Weights of a small GPT-style language model, trained from scratch on English Wikipedia.
Size: 13 layers, 3 heads of 32, MLP 512 GELU, vocabulary 3174.
Each number is 128 + 32 x the weight over its row's rms, rounded and kept within 0 to 255. Layers, rows and columns count from 0. The size above them is the row's rms in percent of the matrix's.

# layer 2 attention value, 96x96, rms 0.128, rows 0-31, columns 0-47
size [ 94  97 112 100  89  80 108  89 104 105  91  87  84  96 102  91 102  93  94  88 106 104  97  87  84 124  94 107  99 118 108  87]
[[ 92 129 109  58 164  70  96  83 148 118 140 199 114  95 112 174 101 115 119 156 140  99 148 123  75 147 128  95 105 134 134 143 137 123 119 190 116  85 136 155 173 174  65 144 122 168 151 121]
 [ 76  87 122 190 139 212  91 174  70 192 185  98 126  93 131 105 144 146 112 144 102 122 159 116 117 164 144 144 111 156 156 116 128 119 126 152 117  84 127 168 154 130 111 105 105 185 128  64]
 [220  82 121 145 179 114 148 105 126 130 164 184 141 126 115 104 135 106 178 108 106 199 157 111  85  88 139 119 153 137 136 118  87 185 145 141 148  82 104  68 127 139 116 151 126 140 154 175]
 [139 145 154 138 120 141 130 107  93 176 150  88 120 165 116  91 102  72 199 133  69 103 131  97 156  93 100 105 112  84 101 204 120 148 155 122 152 104 141 153 164  88 132 127 120  46 157 170]
 [110 146 147 134 144  93 123 147 130 148 117 102 140 192 118 136  95  88 204 148 173  80 129 130 101 142  76 162  95 112 118 114 161 115 124 169 115  68 141 148 140  89  80 120 112 187 211 107]
 [123 126 181  82 133 116 111 178 119 138 189 146 115 151  85 128 104 104 144 115 144 149 170  79 155 119 128 148 156  96 117  93  75 182 119 123 163  91 101  54 153 183  81 126 163 117 132 139]
 [ 85 170 136 146 146 125 197 112 155 128 123 111 100 140  94 165 117 118 145 209 175  98  85 107 189 113 124 184  62 102 104 146 128 136 138 154 166 145  89 112 183 160 163 123  51 186  82 111]
 [160  94 133 150  91 136  96 158 128 197 173 125 155 168 134 127 154 252 135 152  97 122  91 133 147  69 142 146 121  79 110 145 151 105 138 113  80  94 164 170 103  86 162 147 149 104 110  83]
 [208 164 132 132 131 171 190 140 116 121 140 136 119 119 138 124  83 177  57 150 138 145 122 202 165 149 113 128 114 168 133 124 158 141 112 210 181 138  86 125 163  52 129 170  94 140 114  96]
 [153 127  93  99 128 171 150  54 138 119 134 196 192 125 101 112 127  81 123 168  76 121 156 137  94 195 101 108  83 157 104 143 143 168 104 156  78 103 160 169  76 176 100 122 117  98 108 120]
 [112 106 100 103  83 118 134 122 168  60 209 110 145 118 182  99  72 110 136 120 122 217 175  99 172 174 153 147 151  98  87 139 120 137 154 106 123 119 117 104 161 139 125  61  66 170  62 104]
 [117 112 122 156  95 182 115 181 136 123  44 114  96 177 144 162 138 118 130 139 159 110 138  73 179 118 105 118  60 107 101  38 120 110 131 144  65 126 141  82 129 147 144 174 116 104 129 151]
 [166  98  86 130 148 129 123 134  79  89 104 177 209 101 144 164 114  88 136 115 208 135 173 108 152 180 156 147 129 107 199  58 136 132 143 135 125 154 123 117 115  98  89 108 146  72 190 161]
 [164  83 129 116 120  94 202 169 124 142 126 109 149 174  93 105 143 143 172 164 147 109  64 103 136  66 144 154 146 164 165  80 166  65  79 111 221 127 139 106 153 101 159  88 135 100 123 128]
 [ 69  91 119 162 184 134 122 113 125  94 152 147 160 150  82 149 151 124 147 141 151 133 155 142 126 110 122 179  67 178 134 164 111 127 100 113  87 105  97 114 130 164 112  65 106  52 162 118]
 [110  96 151 106  73 113  84 114 104 180 106 169 189 105 135 103 166 133 138 102  89 137 111 126  44 108  82 142 178 128 177 156 152  84 116 151 110  96 142  69 162  61  84 140 128 176 105 185]
 [133  70 138 140 144 157 166 127 107 111 142 143 127 113 106 134 187 181  56  61 178 155 139  82 117 170 141 135 146  84 117 135  78 105 161 168 152 153 181  80  87  90 149 148 113 111 141 147]
 [119 166  96 163  78 151 147 148 130 111 126  84 137 122  83 148 109 168 105  95  66  83 158 146 187 151 168 143  84 137 135 150 115 167 112 122  98 139 116  98 155 115 215 129 114 116  91 138]
 [168 137 105 146 144 130 112 111 177 140 160 106 175 148  95 169 110  98  85 121 119 113  79 183 136 103 161 161 127  93 105 150 101 149 123 168 113 113 113 160 126 101  63 174  86 101 181  72]
 [143 184  98 126 130 118 119 134 129 130 125 100 171 133 120 139 132 160 135 138 166 154 158  92  85 113 150 145 105 138 118 141 174 120 120 114 123  79  98 216  79  99 102  76 107 131 193 141]
 [174  78  99 106 161  76 154  91 132 102 110 124  94  63 117  92  87  89 150 116 194 160 151 132 121 112 162 165 174 148 158 117 144 161 149 139 166 109 134  83 182  41 127 113 112 127 184 176]
 [128 116 109  92 105 126 148 176  96 118 130 163 118  98 172 131  77 127 138 181 115 167 213 156 148 190 108 188  93 147 106 132 152  59  94 140 103 158 140 123 186  69 141 133 149  90 112 171]
 [173 111  68 164 109 156 127 115 132 199 111  57  83 114 134 109 169 127 100  85 132 141 116 111 159 185 116 122 146 150  92 121  74 169 184 119 138 133 106  95 156 126 135 154 124 100 132 155]
 [144 128 147 117 121 129 107 135 193 109 152 155 126 121 186 163 123 167 109 119  90 120 131  73 107 117 166  77 149 134 164 130  83 175 123 136 150 146  75 143  80 157 140 109  96 143 153  92]
 [124 131 108 116 153 171 115 104 112 136 125 137  75 128 152 137 149 124 121 143 183 151 160 130 126 127 107 127 111 113 133 124 132  98 198 115 126  93 163 113 185  78 169 141 116 100 229 140]
 [170 140 106 124 140 142 125 145  94  68 128 137 172 110  70 111  96  99 110 114 121 182 119 186 146 133 150  68 175 103 175  85 100 162 114 117 220 103 136 118 136 143 152 137 117 171 143 143]
 [118 134  92 185 139  82 191  93 106 109 131  87  75 118 154 162  58 143 141 175 109 131 155  92  50 127 116 150 134 167 148 174 107 136 149 118 106 143  93 108 149 133 127  86 129 139 168 121]
 [146 116 109 135 101 105 140 144  97 128 114 112 157  58 102 119 126 139 136 115 169 170 181 134 121 120 123 166 177 147 150 165 128 168 134 178 176 133 141 111 127 100 138 167 129 100 130 156]
 [163 104  92 122 175 145 143 109 174  73 130 162 129 122 156 184 124  43 150 152 121  88 114 165 126 135 170 138 100  91 125 150 161  96 129  76 109 120 114 116 157 105 115 141 162 131 148 192]
 [132  88 126 171 116 120 164  41 150 160 125 112 100  91 106  86 127  94 129  78 115 123 111  89 136 107 122 178  98 121 148 112  76 136 171  98 153 106 196  62 175 103 158 147 138 104 195 148]
 [ 92 153 164 104 137  86 133  89 135 115 161 138 137 160 145 139 121 209  88 143  55 152 163 128  92 105 162 105 116 179 115 118 174 125 153 102 150 120  78 127 145  81 110  78 141 169 126 136]
 [100 148 115 135 108 170 172 142 166  81 169 119 142 157  95 147 153 146 186 142  50  85 154 192 102 137 138 119  47 126 142 117 151 129 118 146 111 136 105 161 132 105 147 136 136  94 112 142]]
# layer 2 attention output (transposed), 96x96, rms 1.59, rows 0-31, columns 0-47
size [105 107 104  94  95  97 100  96  91 101  86  99  92  95  92  99 102  95 102  91 101  99  95  97  95 115 105 111 100 107 107  99]
[[157 135  94 149 116 127 121 117 182  81  98 126 141 103  49 135  96  99 123 140 166 116 155 109  65 117 103 112  82 158 140  66 138 151 137 109 143 128 153 138 106 141 119 116 177 165 194 107]
 [ 99 143 136  98 147 131  99 160 105 151 111 133  67 132 156 134  94 166  78  82 114 127 175 102 117 130  70  76 107 146 123 183  84 200 110  66 134 124 117 153 113 145 187 122 130 107 134 107]
 [113 145 100 161 174 118 151 134 130 101  67 106 100  99 145  97  93 152 180 112 153 155 146 103  78 137 151 138 151  93 117 124 144  81 128 157 124 134 144  66 241 169 129 143  85 160  71 125]
 [126 100 121 151  98 218 134  88 143 113 103 196 129 139 181 176 134  84 179 104 102 158 123 119 145  94 136 150 107 133 159 180 143  90 128 120  91 144  83 126 132 142 144 114 140 144 137  96]
 [142 177 100 152 119 115 156 191 166 123 127 105  84  39 112 162 105 110  65 132 146 135 199  39 134 149 100 162 103 173 161 111 130 113 107  87 131 184 115 148 132 129 145 164 119 112  56 126]
 [169 124  97 122 124  73 200 172 108 179  58 131 104  84 165  86 128  67 165 131 149 166 101 124  61 132 115 145 159 163 125 163  86 164 115 108 114 110 165 116 145 133 149 176 157 167 123  95]
 [126 152 122  96 111 151 134 175 130 115 170 174 115 148 116 145 114 122 191 116  82 185 124 189 134 125  85 132 184 158 113 137 112 182 152 122 105  83 161 163 147  89 103 158  54 126 136 114]
 [121 119  65  84 129 126 157 139  86 118 182  73 162 121 129 173 149 179 145 161  73 126  95 112 113 117 208 144  95 116 154 188 167 164 184 150 116 140  99 198  73 134 111 137 180 139 105 145]
 [123  86 143 117 117 131 101  98 111 118 150 109  45 156 130 116 178 125 189 116 159 165  73 117  98 177 120 170 113  65  49 101 147 118 106 112 161 148 180 155  69 128 124 125  76 193 169 137]
 [129 137 159 183 101  69  80 125 187  76 116 121 169 102 141 149 123 153 134 134  98 132 110 125 118  88 120  95 120 132 158 108 156 160 159  87  95  75 149 155 255  95 148 136 108 155 192 109]
 [115 107 115 101 190  60 134  87 152 125  81 166 113 104 124 105 178  77  94 148 119 132 126 110 150 151 106 104 124 206 156 102 110 120  88 140 162 121 113 174 159 173 158  77 118 153  59 172]
 [167 146 122  84 118  61  89 127 198  99 109 122  86  87 138 155  74  99 146 178 122 135  52 209  85 136 100 140 164 128 126 189 141 100 138 142 163 126 159 139  55 119 119 115 141 160 138 113]
 [141 147 145 149 123 109  78 144  79 211 117 105 110 174  69 115 102 111  88 182 139 119 117 137 147  85 134  94 156  51 148 185 123 130  72 129 128 146 174 168 148 157 132 107 111 182 131 120]
 [134 183 108 151 108 168 138 170 145 160 114 149 145 128 138 124  90 127  84 127 202 108 108 176 180 130 137 134 131 135  24 148 137  87 106 135 174 162 142 102 110 152 139 121  94 156 135 101]
 [148 135 144 153 162 125 156  82 132 103 132 138 110 104 122 146  94 101 108  79 107 160 193 142 128 134 133 128  97 104 149 198  93 149 180  94  76 108 185 110 216 124  81 149 147 137 120 144]
 [136 207 146 137 111 115 121 144 111 149  72  81 188 112 131  92 137 212 102  51  79 100 203 103 105 130 150 155 177 136 156 101 117 141 114 143 118  88 113 125 178  95 162 136 128 141 134 141]
 [129 117 146  55 162 144 154 152 138 174 143 124 111 165 147  92  99 115 107 105 135 146  75 159 119 111 127 106 109  83 141 135 159 190 185 129 115  88 117 169  83 114  80  86  99 125 175 123]
 [ 89 149 140 115 157  93 102 155 113 116 112 143 164 124 158  99 157 143  78  99  98 174  65 198 131  83 115 159 202 121 172 154  93 116 149 103 113 149 110 138  85 116 122 120 129 113 137 150]
 [118 140 147  78  92 130 160 162 200 154 173 155 164 199  94 120 132 118 144 104 138 163 102 108 109  76 126 161 151 139  81 140 147 198 156 166 114 109 124 121  99 137 185 127 138  99 105 104]
 [ 61 169 124 147  84 120 158 142 122 131 135 123 115 120  45 173 124 120 110 130 168 119 121  79  81 127  93 158 121  90 137 115  94 171 157 114 152 168  86 142  88 150 121 155 129 123 107 135]
 [129 222 150 176 103 182 126 138  94 119 124 132 109 179  98  35 195 131 120 199 109 132 123 152 129 179 125 121 100 134  87 152 148 128 132  77 137  94 121  98 163 165  95 155 134 149  55  95]
 [ 88  69 145 150 174 111 116 120  96 170 165 135 134 142 180 151 182 154 155  76 112 103 113 162  83 106 111  99 124 120 111 161 146 157 118 176 217 114 122  99 156 150 104  62 153 163 130 144]
 [181  72 162  66  94  95  69 139 172 127 129 158 171 120 115 114 149 172 144 150  66 196 146 168 103 108 169 115 161 143  99 163 156 114 110  94  93  70 129 114  83 147 145  91 119 101 153 118]
 [104 157 104 124  97  78  94 104 150 103 127 193 111 159 153 108 102 147 140 193 152 159 104 169  87 135  88 191 111  88 136 196 104 148 106 145 116 139 178  71  82 192 156  67 149 108 174  89]
 [ 75 152 143 124 159 182  74 159 136 130 148  77 158 111 163  98 160  62 112 110 122 138 102  68 101 139 145 108 111 122 146 125 125 157 204  54 112 138 107 127 150 139 143 143 131 174 145 120]
 [ 85 136  73 126 108 159 143 159 121 125 136 112 115 167  80  64 147 117 102 144  95  83  53 140 173 120  67  82 126 105 146 157 152 124 139  88 124 167 133 136 128 173 153 140  66 127 121 110]
 [ 98 115 140 102  61 117  20  80 110 154 160 151 166  55 138  69 183 145 147  62 114 187 139 104 146 139 120 150 137  87 188 129 130 115 112 130 156 133 144 147 165 183 135  95 114 111  87 147]
 [118  73  62 104 158 203 176 105 131 203  84 108 115 117 104 135  73 128 185 153 142  90 122 129 161 130 112 157 104  72 124 107 160  80 146 147 160  78  72 133 166 119 102 113 109  92  95 146]
 [ 92 187  93 214 154  93 119 163 106 119 186 170 133 119 146 114  88  57 121 159  74 111 110  87 144 149 152  86 129 129 140 186 101 143 122 150 135 112 120 122 198  88 109 129 131  82 171  64]
 [135 181 145 155  97 150 112 155 111 177  88 135  98 132 143 137 192  96 141 131 147 119 137 143 150 101 180  90 134  45 126 161 162  71 123 132 119 112 100 176 145 135 138 130 149 165  90  59]
 [135 181 129 177 126  52 144 149 129  46  88  86 120 123 121 171 161 103 162 153 118 155  92  96 141 121 158 149  85 146 126  73  65 180 165 120 146 147 189  78  76 127 145 131  88 156 153 151]
 [141  95 109  90 153 111 104  90 236 133  84 103 128 114 115  64 134 177 160 101 108 136 122 101 189 123 105 118  92 181  89 149  92 113 123 120 114 158 170 133 207  94 115 116 142 144 177 129]]